From a checkpoint of a small transformer trained on Wikipedia.
Size: 19 layers, width 192, 6 heads of 32 (1 for keys and values), MLP 768 SwiGLU, vocabulary 512, 10.2M parameters.
Architecture: RMSNorm before each block, rotary positions, no biases in attention or MLP, untied embeddings, normalized queries and keys.
Training: a variant of SOAP for these matrices, 652M tokens.
Each number is 128 + 24 x the weight over its row's rms, rounded and kept within 0 to 255. Layers, rows and columns count from 0. The size above them is the row's rms in percent of the matrix's.

# layer 11 MLP up, 768x192, rms 0.172, rows 254-288, columns 128-191
size [ 94  97  99  99  97 100  99 100 103 104 101  95 103 103  90 102  95  96  98  97 102  98 104  99 118  96 100 112  92  93  99  98 103 106 105]
[[128 166  99 181 139  92 166 140 148 150 146  68 146 120 135 116 112 147 115 110 155 122 142 124 112 125 131 115 119 117 143 128 141 121 134 153 154 140 132 103 111 132  91 130  98 115 154 172 107 149 105 187 118  97 143 128 115 105  59 131 133 128 116  89]
 [134 134 110 155 108 114 153 171 108 142 110  93 152 107 112 121 103  92 148 120 127 133 115 131 148 107 150 148  99 101 143 139 128 133 111 115 121 118 141 169 149 139 139  69 125 143 144 102 131 156 113  87  91 116 150  95 108 151  87  87 118 143 134 138]
 [147 160 119  79 132 133 139  63 154 137 102 163 110 119  97 101 122 155 105 114 142  85  95 154  92 117 132 148  99 142 153 146 138  89 121 145 100  93 113 123 156 148 100 118 150 146  80 168  96 109 137 113  83  97 168 120 144  83 113 140 136 146 113 137]
 [ 86 142  98 132 136  98 125 132 120 109 134 122 188 155 129 126 123 147 106 172 130 104 104 156 118  85 128 146 142 146 113 170 153 103 129 116 107 139 126 165 131 166 127 178 128 127 103  91  77 115 118 105 143 147 142 119 145 161 142 104 141 118 147  98]
 [119 134 128 126 198 142 130 139 113 131 119 134 170 114  83 159  89 140 132 151  94 130 152 129 120 116  79 140 126 121 147 133 129 127 130 152 111 102 140 185 156 131 110 136  83 115 108 155 139 157 126 145 130 176 162 159 137 147 137 162 132 130 102 198]
 [136 133 148  67 137 109 116  99  96 126 160 115 124 167 101 124  95  85 129 110 125  98 103 125  94 118 136 104 119 101  78 112 162  95 161 137  87  71 143 170 138 103  93 133  93 146 107 133 147 168 141 105 119 125 122 153  89 114 140 126  82 108 118 131]
 [116 101 139 125 154  93 145 124 132 122 117  73 114 146 132 115 112 128  97 108 144 115 160 122 146  51 110 182 160 124 153 131 144 129 108 123 129 174 107 135 135 140 126 123 158 156 158 128 152 117 139 162 136 142 171 111 113 129 156  94 110 125 105 135]
 [149 147 148 136 160 103 160 133 113 111 144 144 149  87 142 110 102 110 151 187 140 143 164 105 112 165 110 137 140 145 137 133 135 146 103  92  74 124 146 130 150 140 120 115 126  94 118 154 148 121 131 123 161 142 155 115 138 162 162 182 109 130 115  87]
 [140 144 134 151 140 177 168 108 108 131 114 161  81 117  83 141 124 130 151 149 135 149 126 130 127 118 128 137 130 120 136 150 147 132 143  95 104 133 162 140 135 121  93  88 109 103 102 112 109 137 128 154 130 137 164 118 164  67 119 115 119 141 112 100]
 [104 119 109 136 152  98 130 111 163 126 144 111 114 171 128 132 125 140 100 143 138 112 116 129 113 111  94 141 105  64 163 132 114 118 134  90 115 109 105  81 163 118 146 103 135 135 149 150 171  96  88 115 126 150 115 109 151 117 151 115 123 200 146 158]
 [137 151  90 136 139  78 131 113 128 103  90 133 124 170 125  95 101 132 142 144 138 149  96 136 148 155 151 145 105 123 118 117 163 154  85 117  97 124 102 110 128 171 109 139 153 106 116  91 134 142 175 108 153 106 152 162 172  87 113 138 121 140 141  79]
 [138 139 130 132 138  59 152  91 144 129 175 156 116 134  90 145 156 137 124  97 141 118  74 121 125 154 101 115 108 154 136 140 124 119 146 138 121 163 141 140 153 130 107 133 110 146  67  97 126 118 118  81 153 131 155 137 153  96 146 128 156 152 128 122]
 [109 148 123 104 129  92 130 136 126 122 127 161 166 157 129 102 160  94 175  91 134 146 105 141 135 180 112  93 120  87 168 109  86 177 126 110  94  69 134 153 145 134 118 135 116 124 125 135 110 145 149 167 122 136 136 136 150 108 131 141 141 124 127 105]
 [147 115 111 133 102 163 113 159 135 138 122 129 120 145 107 139 124 149 127  95 100 113 133 154 119 133 134 149  98  67 156  91 119 161 163 136 159 106 115 157 171 113 125 129 153 141 123  87 122 116 138 116  93 113 154 148 149 137 122 114 112 140 134 126]
 [130 127 148 176 110 142 115 132 132 130 128 106  77 110 137 149 155 149 114 102 114  91 121 118 109  95 138 140 162 155 149 120 135 115 131 127 149  94 129 144 136 118 135  78 130 114 105 121 144 125 141 138 111 150 110 150 138 106  99 116 174 159  96 132]
 [153  99 139 144 168 148 128 100 101 165 145 105 135 170 123 139 149 143 122 136 133 125 173 127  97  86 160  85 126  99 171 156 163  89 116 144 104 102  94 165 144 107 105 139 101 114 144 124 136 130  82 141 159 144 140 153 116 164 110 138 122 141 142  98]
 [114 142 120 115 188  95 106 108  77 107 157 115 158  84 124 123  99 154 146 109 144 106 123 129 157 121 110 130 158 116 126 142 114 132 146 149 137 136 135 127 124 137  91 129 105 131 144  94 156 159  92  95 124 140 121 151 116 163 133  87 127 106  88 127]
 [105 124 143  91  98 107 150 131 130  84 175 110 104 103 135 118 105 122 119 144 141 116 148 136 123 118  86 143 139  62 139 132 128 119 170 123  96  76 122  79 110 139 111 139 124 130 138  86 113  91 133 139 138  59 172 108  97 124 104 135 112 107 171 178]
 [101 143 131 127 118 144 115 142 139 155 155  97 142 111 133 129 175 154 174 146  78 197 148 158 134 124 146 180 121 149 157 159 147 107 112 122 136 126 123 100  66 134 124 174 115 106 122 148 136 124 108 130 165 108 116 118 126 122  96 137 151 152 120 137]
 [165 168 128 128 135  72 136 103 109 138 139 105 110 123 101 101 179 138 157 113 121 135 142 131 158 120 100  99 174 122 118  99 134  82 109 129 127 119 125 129  69 147  93 137 109 122 119 115 109 130 130 106 123 110 121  98 116 110 113 138  92 125 134 142]
 [ 89 123 114 156 130 154 123 157 144 123 114 107 142 129 139  95  86 111 134 165 199  69 157 154 121 115 129 149 102 103 137 160 113 114 129 138 149 105 130 133 150 144 116 115 105 121 118 123 130 123 168 111 133 128 124 135 120 122 141  91 106 122  83 144]
 [108 138  97 122 161 116 108 145 107 139 141  90 110 118  78 117 148 119 110 162 131 134  63 151 103  84 106 131 145 161 172 152 129 144 135 149 115 137 138 119 153  96 140 132 116 134 128 129 130 125 182 121 128  81 146 133 121  86 119 148 106 179 137 156]
 [114 140 100 138 147 165 151 124 128 154  92  77 118 117 108 111  98 113 116 182  96  90 153 146 140  96 114 106 176 135 110 147  90 148 167 145 108 120 136 102 117 141 182 134 114 131 139 173 160 118 160 121 151 117  77 108 139 131 144 133 109 122  84 102]
 [174 112  82 153  91 149 124  97 170 135 115 152 125 184 129 165 109 140 127 157 132 127 116 142 118 119  91 106 123 107 132  88 151 124 117 105 126 139 143 114 134 149  97 108 104 132 127 128 135 136  93 139 152 145 120  94 150 151 141 130 100 167 115 131]
 [122 153  94  89  88 145 131  87 137 126 142 109 126 144 104 129 117  79 115 109 108 108 116 129  75 115 149  96 132 107 124 130 136 127 131 146 146 107 123 154 141 123 127  87 116 124 117 141 142 133 138 120 123 157 130 171 124 134 162 117 145  81 122 117]
 [ 65 136 128 150  96 137  86 140 137  84 169 160 127 127 116  98 120 130 166 115  98 184 105 161  86 108  99  95 121 198 118 136 111 126 108 125 109 111 138 157 140 111 130 141 128 129 126 145 142 145 115 120 137 101 143 109 125 126 139 132 104 114 181 126]
 [109 117 117  97 131 170 136 111 161 120 169 131 148 147 124 154 128 156 118 135 107 118 121 128 160 115  73 146 158 129 142 131  85 118  97 219 144 110 109 131  87 119 172 147 137 155 170 119 152 122 144 135 115 132 150 158 128 166 115 121 144 129 108 132]
 [105 111  97 148 113 150 138 140 161 134 163 145 102 141 123 103 128 142 124  84 113 148 138 160 127 130 153 122 118 177 106 147 143  77 127 158 120 124 140  87 161 146 101 137 139 158 121 127 111 146 133 108  82 125 112 132 139 157 136 122 131 124 134 138]
 [117 135 114 150 126  82 101 101 131 106 137 153 150 144 167 182 122 106 138 141 138  88 128 107 119 125 148 168 115 123 141 134 125 154 142  88  96 124 115 119 155 115 116 133 123 120 125 114 117 142 110  93 113 143 111 155 132  83 113  98 109 129 156  91]
 [148 127 132  83 100 116 109 128  97 135 129  92 148 135 124 127  93 117 135 117 126 139 167 126 160  87 147 158 154 151 170 132 146  95 120 108 146 104 145 141 129  99 105 118 124 105 152 127 179 103  91 132 107 111 135 130 158  94 100 121 120  94 152 136]
 [131 112 146 141 115 147 142 132 132 120  88 133 122 113 105 155 166 129 123 154 135 139 130 108 140  93 124 115 136 124 115  76 185 116 120 111 106 139 140 138 136 120 144 138 140 104  79 117 122 142 143 124  80 127 154 148 135 143 132 122  83 110 143  99]
 [151 150 138 108 167 127 174 162 143 106 145 132 106 143  74 109 131 136 125  99 151  82 141 144 106 101 137 147 131 176 175 131 138 116 109 157 138 131  87 140 129  89 117 139  88 142 142  97  89  93 150 109 135 143 123 110 140 145 140 129 115 104 110 124]
 [103 131 149 114 145 115 190 110 165 119 156  91 122 123 175  91 168 120 104 121 140 133 146  63 115 113 148 118 157 128 147 158  94 155 162 123 142 138  98 174 123 148 112 116 120 132 130 177  74 111 126 150 118 151 114 134 110  88 111 113 105 122 117 133]
 [119 143 125  86  74 104 132 145 154 121 143 110  92 107 131 144 143 101 141 137  86 130 107 141 154 167  83 147 102 111 161 137 138  89 147 121 124 154 132 141 144 126 169 137 127 146 167 117 104 152 146 118  95  94 152 198 145 149 153  69 139 109 126  95]
 [133  80 117 169 132 139 112 143 116 133 119 134 156 124 118 141  94 124  90 107 137 101 160 142 134 150 112  82 156 118 137 139 111 113  96 152 144 122 137  99 158 158  93 122 170 110  99 111 105 100 118 174 133  94 130  78 135  87 125 111 127 129 127 102]]
# layer 11 MLP down (transposed), 768x192, rms 0.151, rows 254-288, columns 128-191
size [ 93 102 106 105  92  99  94 106 101 100  96  90 105 101  92  97  97  96  99 103 103  93 101 106 106  95 103 112  93  91  99 100 104 102 106]
[[120 104 115 128 113 132  97 132 195  88 154 165  86 119 141 162 162 124 160 159 109 145 110  98 105  68 106 120 150 134 137 150 111 108 115 113 143 119  93  75 183 112 110 154 132 145 160 117 128 146 124  89 115 130 134 127 146 119 173 102 169 100 137 108]
 [131 169  99 106 162 102 128 137 155 111  99 156 128 138 144 161 128 117 169 123 129 118 126 114 108 121 100 121  98 181 165 147 181 117 148 189 129  98 125 104 111 124 132 112  94 120  89 114 162 133  75 121 132  76 127  89 160 127 143 132 156 139  99 164]
 [150 108 115 140 161  79 144 104 134 136 126 159 142 159 162 105 105 175 151 114 124 149 121 135 107 108 161  83 138 135 158  94 127  80  88 122 102 130 117 141 141 128 136 136 110 116 131  90 136 120 167  71 113 123 118  90 119 126 139 130 133  85 133 116]
 [135 119 172  87 126 125 129 146 137 112 133 116 157 144 162 120 130  93 163 132 101 125 133 123 162 120 108 101 130 162  87 107 150 123 164 129 123 140 166  91 119  87  96 132 100  54 153 134 149 130 164 135 126 122 151 149  81 136 114 146 175 184 113 114]
 [152 162 139 127 138  90 139 125 140 121 128 105 168 134 134 194 112 121 141 176 158 138 130 102 155 109 150 107 138 118 137 116  86  93 143 119 172 147 168 129 165 145 121 148 104 161 133  74 153 158 118 107 163  80 100 100  86 165 137 125 132 169 108 148]
 [134 136  96 144  76 122 140 130  92 157 116 150 159 161 140 145 159 137 117  76 154 145 134 143 163 107 103 127 107 155 126 108  95 107 123 103 115 124 148 143 165 145 131 137 102 152 116 120 111 147 133 114 140 145 179 123 124 154 164 158 133 149 124  98]
 [150  91 132 141 150 149 113 118 109 129 110 124 166 121 119  92 116 112 119  96 125 163 156  95  70  77 120 144 149 132  89 117 142 133 152  98 136 131 145 133 166 105 124 122 132 150 172 161 135 126  91  87 138 173 123 124 122 102 133 116 140 116 112 139]
 [177  96 136  74 190  98 148 166 102 116 108 115 142  72  91 131 113 108 101 156 146 151  89 141 152 130 143 164 135 101  98 131 139 183 195 166 101  75 118 112 161 160 118 122  92 103 155 157 115 109 108 133 102 155 121 142 138 110 163 130 150 155 105 183]
 [151 137 118 126 166 112 156  84 134 116  77 150 111 116 112 131 100 148 124 145 105 131 135 188  82 140 120 133 137 108  80 179 149 145 126  94 140 156 129 111 135 143 112 121 156 151 143 100  96 132 145 131 164 152 144 144 142 134 145 123 128 131 128  80]
 [ 93 100 165 128  87 114 136 167 120 164 133 116 112 114  93 118 148 114 121 157 137 141 113 167 130 136  92  76 130 124 156 109 141 111 140 145 149 127  82 130 115 100 157  86 117 102 127 133 177 103 127 128  77 101 157 101 124 154 146 139 104 178 106 126]
 [159  87 111 139 133 128  95 149  88  95 110 117 156 135 138  94  98 112 128 142  87 172 155 124 147 116 141 148 108 146  95 118 126  91  74 156 142 136 172 146 151  90 111 161 135 129 155 125  73 128 108 103 139  83 122 121 126 100 116 136 111 103 128 127]
 [114 157 151 157 148 116 136 163 128 116 126 120 135 138 115 134 109 143 147 159 128 115 130 151 129 115 139 167 128 155 136 121 164 144 142 134 138 150 137  96 113 133 113 112 109 178 121 108 140 132 107 128  83 120 165 110 110 131 157 116 115 111 162 157]
 [102 132  89 164 149 142 126  92 185 119 176  79 140 138 130 105 127  77 117 122 128 109 108 146 140 146 127 104 123  86 132 111 152 118 156 118 127  74 136 148 119 146 139 139  97 115 154 124 151 113 174 132 134 103 127 117 127 123 150 139 108 121 159  98]
 [161 140 156 138 117 118  98 160 154 138 143  52 162 133 162 112 129  88 141 119 123 101 117 119 137 102 107 162 116 107 158 135 144 125 177 123 113 125 140  96 120 123 170  93 156 105 138 138 157 132 142 118 140 106 185 142 154 102 165 128 135 148  96  99]
 [117 106 115  87 136 133 157 166 153 103 104 160 161  96 121 113 134 125 103 144 139 141 114 141 137 146  93 124 143  97  99 155  75 132 118 125 125 120 147  97  95 140 163 110 147 147 151 168  95 103 153 100 156 146 120 106 117 121 131 147 124 159 132  91]
 [127 169  97 115 106 124 116 153 114 132 135 132 107  81 112 104 120 136 122 120 117 121 122 118 125  88 104 168 164 140  95 112 147 110  88 142 184 124 125 163 110 150 109 145 126 122 145 121 102 130 141 142 138 130 176 115 120 134 114 127 142 144  96 152]
 [147 153 147 140 142 118 119 121 113 134 100 169 145 143 138  64 136 128 120  97 179 122 140 134  99 101 117 106 141 103 174 154 124 116 126 122 119 144 116  90 125 118 133 129 140 138 147 131 136 109 117 107 150 106 153  96 100 181 137 113 111 101 142 148]
 [106 134 155 102 116 111 103 155 121 129 163 156  72 117 117 170 180  84 105 106 171  97 124 114 146  82 115  83 150  95 142 121  80 144 157 134 142 139  99 115 136 109 113 149 155 112 138 153 110 138 125 129 130 145  72 134 143 160 106 100 121 138 150 145]
 [167  97 110 144 101 113 117 166 124 129 149 130 112 101 133 107 121 143 132 145 182  72 145 157 163  84 113 123 112 136 129 149 111 135 118 128 154 163 120 125 132  92 148 129 144 113 155 119 102 117 117 119 122 128  97 116 151 133 165 172 121 128 144 105]
 [163 102 125 112 128 113 158 154 158 159 129 115 119 170 118 165 142 145 105 140 123 148 114 130 126 146 128 149 123 155 135  84 183 111 113 107 118 128  90 180 143 111 118 142 145 141 105 117 101 143 124 120 135 140 127 143 102 126 103 142 146  69 188 131]
 [139 134 133 152 115  91 162 123 127 155 130 166 105 145 135 131  92 143 137 115 100 125 135 112 103 127 130 160 149  99  75 132 152 116  82 142 147 110 103 149 135 125  90 104 133 130 172 127  75 126 127  87  96 138 104 143 133 166 122 142 122 153  85 134]
 [111  99 136 149 141 152 105 119 110 140 138  98 126  87 143  93 110 137 141 175 168 105 140 138  97 150 131 170 147  98 182 163  85 146 120 169 121 154 132 139 141 120 155 132 150 109 129 144 129 119 139 139  93 113  91 110 133 127 138 132 121 179 143 147]
 [140 123  79 137 153 151  82 106 133  97  93 132 137 128 133 124 109 137 125 164 114 131  97 144 141 122 125 144 137 179 141 129 146 130  85 140 128 160 113 137 131 117 119 137 157 144 131 133  97  91 135 125  97 109 108 167 123 120 123 139 136  87 112  82]
 [136  81 147 116 130 106 106 114 143 125 151 199 117 125 181 195  65 112 173 191 137 141 117 152 115 131 106 169 143 143  97 136 163 138 108 124 120 130 111 140 138 135 164 101 109 155 120 167 151 115 129 159 144 162 128 144  94 123 140 126 132 146 169 134]
 [112  98 141 114 128 163  86 124 143  94 148 139 140 154 130 105 107 113 104 170 149  53 138 128  97 136 128 117 115 153 112 123 133 136 109 134 153 105 130 125  97 143 129 125 129 105  95 131  79  86 131 175 133 152 119 140 174  99 159 147 150  77 116 158]
 [ 92 116 111 177 151  85  99 129  97 144 178 146 117  95 163 152 113 142  99 167 133 127 153 121 125 124 103 133 150 104 128 126 156  94 134 138 142 133 165 151  92 124 109 118 121 112 111  88 187 121 114 143 152 126 133 129 125 113 158 106 163 115 119 104]
 [144 149 125 133 162 126  81 128 102 121 150 146 111 107 169 112 137 105 153  92 107  89 167 142 126 111  90 125 141 146 120  82 135 158 126 167 115 120 155  95 110 150 122 133 110 122  98 167 138 160  85 129 154 170  98 144 132 141 106 133 103  86 159 138]
 [128 166 100  94 126 132 141 180 148 119 132 149 134 137 141 122 150 159  78 104 136 116 146 126 148 151 127 129 162 126 150 139 112 139 130 118 122 119 150 103  99 120 155 138 170 136 160 125 164 138 115 115 158 115 100 116 135 163 123 134 133  60 122 146]
 [137 137 143 141 148 144 104 172  79 111 125 143 157 149 101  73 122 143 102 138 116 128 119 123 129 121 152 110 147 154 119 153 187 131 155 168 110 150  75 142 126 144  76 156 136 135  96 113 108 123 169 161 126 129 161 135  98 127 106 131 116 146 150 146]
 [120 102 165 144 144 139 107  91 146 138 152 124 131 145 144 107  83 176 129  97 125 101  53 123 114 131 145 139 152 126 137 162 119 137 112 140  97 111 128  90 134 104 112 103 130 155 111 145  82 115 122 103 148  94 103 140 128 137  98 132 105 138  86 125]
 [154 189 106  98 123 135 163 182 170  62 143 145  95 125 166 123 102  95 134 120 126 162 128  86 121 150  95 110 112 121  86 140  97 151 133 129  95 162 114 157 123  98 148 102 124  91 137 137  96 109 126 122 125 125 147 104 120 114 106 110 114  91 114 108]
 [172 139 115 100 126 136 172 121 161 106 151 118 118 133 138 106 135 110 128 154 101  83 127 141 103 150 112 172 164 145  90 134 148 124 140 182 134 129 102 159 172 135 103  94  73 127 115 131 157  81 121 130 132 140 141 160 110 138 130 175 137 158  97  98]
 [134 112 131 124 142 129 143 132 126 155 126 158 137 101 152 130 152  86 151 148 126 115  93 123 116  92 147  93 127 112 135 137 143 107 120 159 166 159 118  95 128 114  94 130 138 133 150 135  95 151 138 155 132 142 163 145 166 132 129 123 135 123  84  87]
 [139 135 114 102  97 104  99 181 171 158 141  98 131 135 143 115 128 163 134 117 135 117 112 142 112 100 105 124 150 103 159 144 156 149 151 150 143 134 101  99 112 144 154 118 149 118 141 104 124 112 158 131  93 133 159 144 138 138 135 139 112 118 113 124]
 [119 122 124 161 112 128  78  93 148 126 196 146 120 135  91 122 121 112 142 100  95 108 150 146 104 144  89 130 143 134 112 125 155 128 119 179 126 108 109 113 147 129 112 163 168 103 133 120 130 159 137 122 116 105 103 143  98 107 108 168 121 114 110 140]]
# layer 11 MLP gate, 768x192, rms 0.167, rows 255-289, columns 128-191
size [ 98 102 106  99 104  99 100 100  98  97  98 100 100  96 102 102 100 103 100 102  95 105 100 110 104  99 109  92 100 107 104  98 103  96 107]
[[123 126 108 106 144 135  81 144 124 130 165 121 109 166 135 103 113 139 161 163 113 136 105 131 122 120 137 120 140 157 118 170 142 130 120 119 147 140 126 179 150 135 127 131 125 140 160 141 113 119 171 115 137  84  94 115 131 126 154 146 165 131 127 110]
 [ 84 131 154 137  93 131 105 129 138 160 212 125 164 135 132 157 173 157 118 116  87 117 133 129 139  79 110 115 144 115 140 160 170 114 129 129 146 105  63 134  94 116 139 134  99 143  99  94 147 152 148 164 119 159 150 115 158 123  95 132 134  95  79 119]
 [134 150 126 108 110 142 131 170 102  75  65 145 166  89 140 109 116 145 143 149 134  78 168 112 152 132 142 116 139  96 110 106 117 146 144 115 126 123 143 129 142 110 101 129 111  81 125 119 120 130 156 122  98 142 136 116 146 136  97  95 114 115 170 118]
 [156 154 167 147 136 106 120 127  94 115 131  98 107 119 130  94  89 165 147 150 106 131 128 139 147  95 146 111 125 133 105 133 117 142 143 158 123  96 129 104  80 145 160 141 162  99 120 133 176 139 117 118 126 133  98  80 106 117 152 134 106 103  97 106]
 [110 171 148 113 135 123 146 139 138 152 159 128 159 129 126 125 187 122 107 107 106 133 135 177 164 138 111  96 174 149 176  71 152  91 106 148 109 138 135  71 121 139 117 122 158 127 167  72 109 165 126 119 136  93 138 142 138 155  93 141  95 107 119 115]
 [148 145 144 139 105 174 117 171 106 122 172 156 157 149 109 122 127 120 101 156 123 148 140 138 125 158 126  84 112 166 102  97 120 113 172 118 148 106 128 120 131 145 194 108 135 110 132 155 100 122 155  92 106 157 147 137 109 106 137 115 150 104 110 135]
 [143 128  99 176 150 178 156 140 105 139  97 137 115 142 115 131  66 133  88 128 108 106 117 123 167 105 100 136  70 146 125 153 118 142 137  86 113 124 124 145 127 148 130  83 168 113  94 165 173 101 142 153 106 127 145 112 151  92 124 123 137  98 102 120]
 [139 159  93  97  89 165 113 165  92 136 129 139 119 172 142 120 132 117  83 143 114 103 137 110 153 117 143 147 149 139 120 137 155 126 109  83 149  77 114 152 100 145 154 129 113 111 145 131 116 154 113 123 117 130 110 104 114  92 122 150 135  95 101 130]
 [111 112  85 146 154 187 144 127 133 145 126 108 162 129 140 100 138 125 109 138 139 146 125 103 164 147 151 141 148 132 156 130 111 147 149 118 134 112 115 108  97 159 123 143 115 132 118 138 126  99  68 104 125 128 109 160 143 109 122 147 128  91 120 139]
 [124 155 146 157 134 136 131 117 100 113  89 141 138 147 134  67 113 158 112 143 145 131 135 124 120 156 111 122 116 112 118 138 140 130 139 116 120  76 126  99 108 137 117 110 101 130 139 155 112 190  78  96 152 135 133 148 168 109 160 135 133 138 125  79]
 [141 140 109 164 119 152 121  88 167 157 113 159 134 120 113 111 133 162 111 150 125 108 128 136  86  63 154 107 105 158 128 115 117 155  97 137 140 140 116 147 104 109 175 100 119 158 176 162 133 100 105 128 110 119 122 122 143 136 115 134 120 103 112 156]
 [117 151 141 132 107 148 129 111 119 151 110 120 159 131 134 116 122 182 115 196 133  96 116 133  95 132 162 128 109 163 148 114 110 122 153 118 122 116 154 145 121 103 146 108 145 109 105 141 101  74 130 137 156 135 137 171 159 161 131 151 120  91 147 110]
 [119 131 124 103 146 136 141 149 163 147  90 136 125 132 145 144 164 108  78 128 169 162 111  98 108 122 118 140 135 118 136 118  83 167 123 138 193 138 115 112  92 126 162 151 116 119 107 127 149 144 172 139 105 169  93 162 149 123 103 129  93 138 121 133]
 [128 181 133 140 134 143 159 138 164 156 126 117 126 133  95 147 103 117 147  97 138  80 143 143 136 143 127 163 151  99 144 102 166  94 132  82 153 149 112 124 134 147 109 156 122 121 149 118 101 123 111  94 120 110 153 111 146 133 127 106 136 111 135 141]
 [143 139 148 179 174 117 141 113 106  81 117 107 120 127 120 143 176 171 138 179 147  69 139 117 131 139 135 111 133  81 120 100 124  69 112 126 110 192 137 107 148 131 145 120 125 127 127 146 151 126  88 118 128 151 118 166 166 106 106 160 126 137 104 130]
 [109  82 131  70 110 116 104 112 144 116 100 153 173 116 138 115 191 108 133 124 124 110  72 158 127  97 125 125 130  94 127 165 148 123 138 126 141 121 115 140  88 128 168 153 136 106  99 143 154 109 115 127 122 138 157 132 148 130 103 148 129 153 128 146]
 [156 178 118 150  97 130 101 121 129 153 115 142 126 123 113  79 133 100 140 167 119 126 107 145 157 110 160 127 145 149 161  81 136 135 139 119 179  81 106 110  78  94 109 138 162 146  89 101 129 155 118  85  90 166 100 145 147 167 113 141 111 138 147 123]
 [165 186 106 138 149 104  97 132 111 151 115 149  93 163 175  99 126 106 100 101 141 156 132 157 114 142 195 123 135 126 140 134 116 140 118 118  58 112 113 122 140 118  90 122 113 136 156 111 159 130 177 145 129 106 106 125 114 125 144 150 142 115 120 106]
 [119 111 110 157 155 153 135 156  91 104 156  80 124 140 109 137  96 157 176 114 135 155 137 100 131  94 114 145 126 131 139 135 106 141 143 166 135 139  78 117 123 127 180 177 105 145 128 147 110 100 130 136 147 134 102 128 126 149  78 163 139 132  71 128]
 [104 138 125  95 135 129 112 137 170 107 150 118 169 139 119 149 131  93 118 130 169  75  83 155 175 129 112 159 175 152 112  94 107 125 121 118 142 113 124  70 122 158 122 138  78 161 114 112 157 106 159 163 148  96  98 140 114 105 173 138 135 118 157 113]
 [138 116 155 101 179 110 100 137 119 145 116 107 136 129 148 108 129 100 154 133 100 132  97 101 129 126 112 127 116 150 122 124 111 152 139 149 128 116 120 144 118 150  68 126 139 153 102  67 143  85 133 195 146 132 107 146 100  98 128 132  96 105 134 104]
 [137 147 185 133 147 146 170 135 174 126  95 121  84 155 122  90 137 125  93 134 160  93 147 144 157 128 161 131 160 119 112 116 117 133 147 109 153 163 125  97 126 142 135 140 119 112 133 155 187 124 156 146 120 140 102 126 137 125 155 132 111 118 124 133]
 [ 93 121 155 142 149 146  92 113 153 132 114 145 133 150 111 104 126 122 117 127 193 137 212 116 134 123 101 153 112 134 126 122 122 111 170 109 146 110 157 123  96 145 123 119 121 117 135 149  97 132 148 128 118 118 130 112 122 133 100 113  77 126 111  83]
 [135 134 161 176 153 120 130 150 119 120 126 118 125 140 147 117 141 115 155 123 137 109 108  94 177 129 133 159 130 155  86 141 109 141  96 166 105 173 103  99  95 141 106 103 182  90 134  97  90 124 102 153 120  89 154 157 166  94 108 140 122 142 139 132]
 [113  69 151 128 157  93 116 103 149 168 131  66 111 114 144 106 128 172 125 200 121 118 130 145 122 137  78 123 113 157 115 109 160 126 112 105 130 124  95 139 159 144 118 139  91 163 142  93 160 107 155 118  95  98  89 114 126 104 147 130 155 167 121 140]
 [ 97 174 102 132 170 152 112 169 104 134 127 116 131 111  93 137 117 163  84 152 170 141 153 124 148 118 144 133 138 131 137 140 119 123 131 142 148 153  81 154 145 126 124 128 123 111  98 147 113 136 147 107 139 135 168 160 170 119 151 127 139 146 104 118]
 [161 161 103 126 182 118 153 155 109 128 150 148 124 129 118  70 100 112 142 121 131 119 127  93 171 149  99 137 117 132 106 102 145 158 183 121  94  93 167  93 144 158 148 156 129 133 123  97 151  84 149 140 165 154 140 154 115 104 114 100 147 117  85 117]
 [ 97 150 140 131 120 141 126 158  54 127  71 100 127 114 130 138 139 128 140 154 135 146 103 167 149 155 114 130 115 112 101  89 166 134 148 107 164 113 108  73 145 122 157 143 169 146 123 121 145 105 100 172 105 145 113 132 139 138 108 140 134 134  78 167]
 [129 143 138 135 139 155 122 155 106 125  92 136 120 148 111  86 134 159 174 151 161 130 138 155 122 127 136 121 152 146 100 151  68 125  89 118 145 160 125 153  95 142 112 116 129 117 165 111 189 113 132  87 114 115 146 120 126 155 145 139 146 133 128 169]
 [123 159 122 135 163 119 126 173 124 113 111 164 121 142 115 145 131 132 136 138 122 114 147  69 159 154  99 110 164 127  90 170 123 124 110 131 119 133 137 107 140 115 112 156 118 166 157  89 114 147 105 137 124  95 142 182  96 134 125 141 114 106 128 128]
 [132  87 121  59 153 131 155 146 150 150 172 111 144 172  78 110 117 152 104 168 101 103 126 106 139 152 107 142  98 139  89  96 136 150 155 138 135 114 168 139 125  96  96  86 138 135 128 144 119  62 159 137 103 117 126 111 109 157 133 138 130 136 101 142]
 [112 146 138 132 118 144 118 127 130 107 117 160 132 150 111 136 159 127  99 127 127 112 101 152 161 157  96  88  85 168 123 116 117  83 128 118 125 147 127 152 103 144 103 113 112 119 110  84 132 104 100  98 108 101 109 112 128 130 135 119 139 143 156 125]
 [110 138 105 160 153 139 161 110 102 129 123 151 118 145 142 112 125  89 128 145 128 158 147 135  94 103 168 120 166 134 141 151 129 156 158 117 110 124 111 140 115 149  87 138 146 113  84 142 150 114 106 158 124 154 131 105 125 128 122 195 154 138 153 144]
 [122 141 118 156 139 151 101 141 121  93 118  80 145 100 116 134 150  95 152 162 153 134 136 110 162 128 116 173 147  84 164 153 136 160 145 135 108 133 164 136  93 141 125 173 154 106 108  85 132 106 124 130 114 125 116 116 149 116 158 138 109 109 130 108]
 [109 196 119 127 117 172 140 161 128 120 149 172 108 108 136 109 137 120 101 141 142 118 111 124 146 104 140  76 164 125 107 105 184 138 115 118 148 158  88 115 115 152 137 163 135 126 123 135 144 152  95 137 134 154 141 125 139 154 128 173 115  86 119 122]]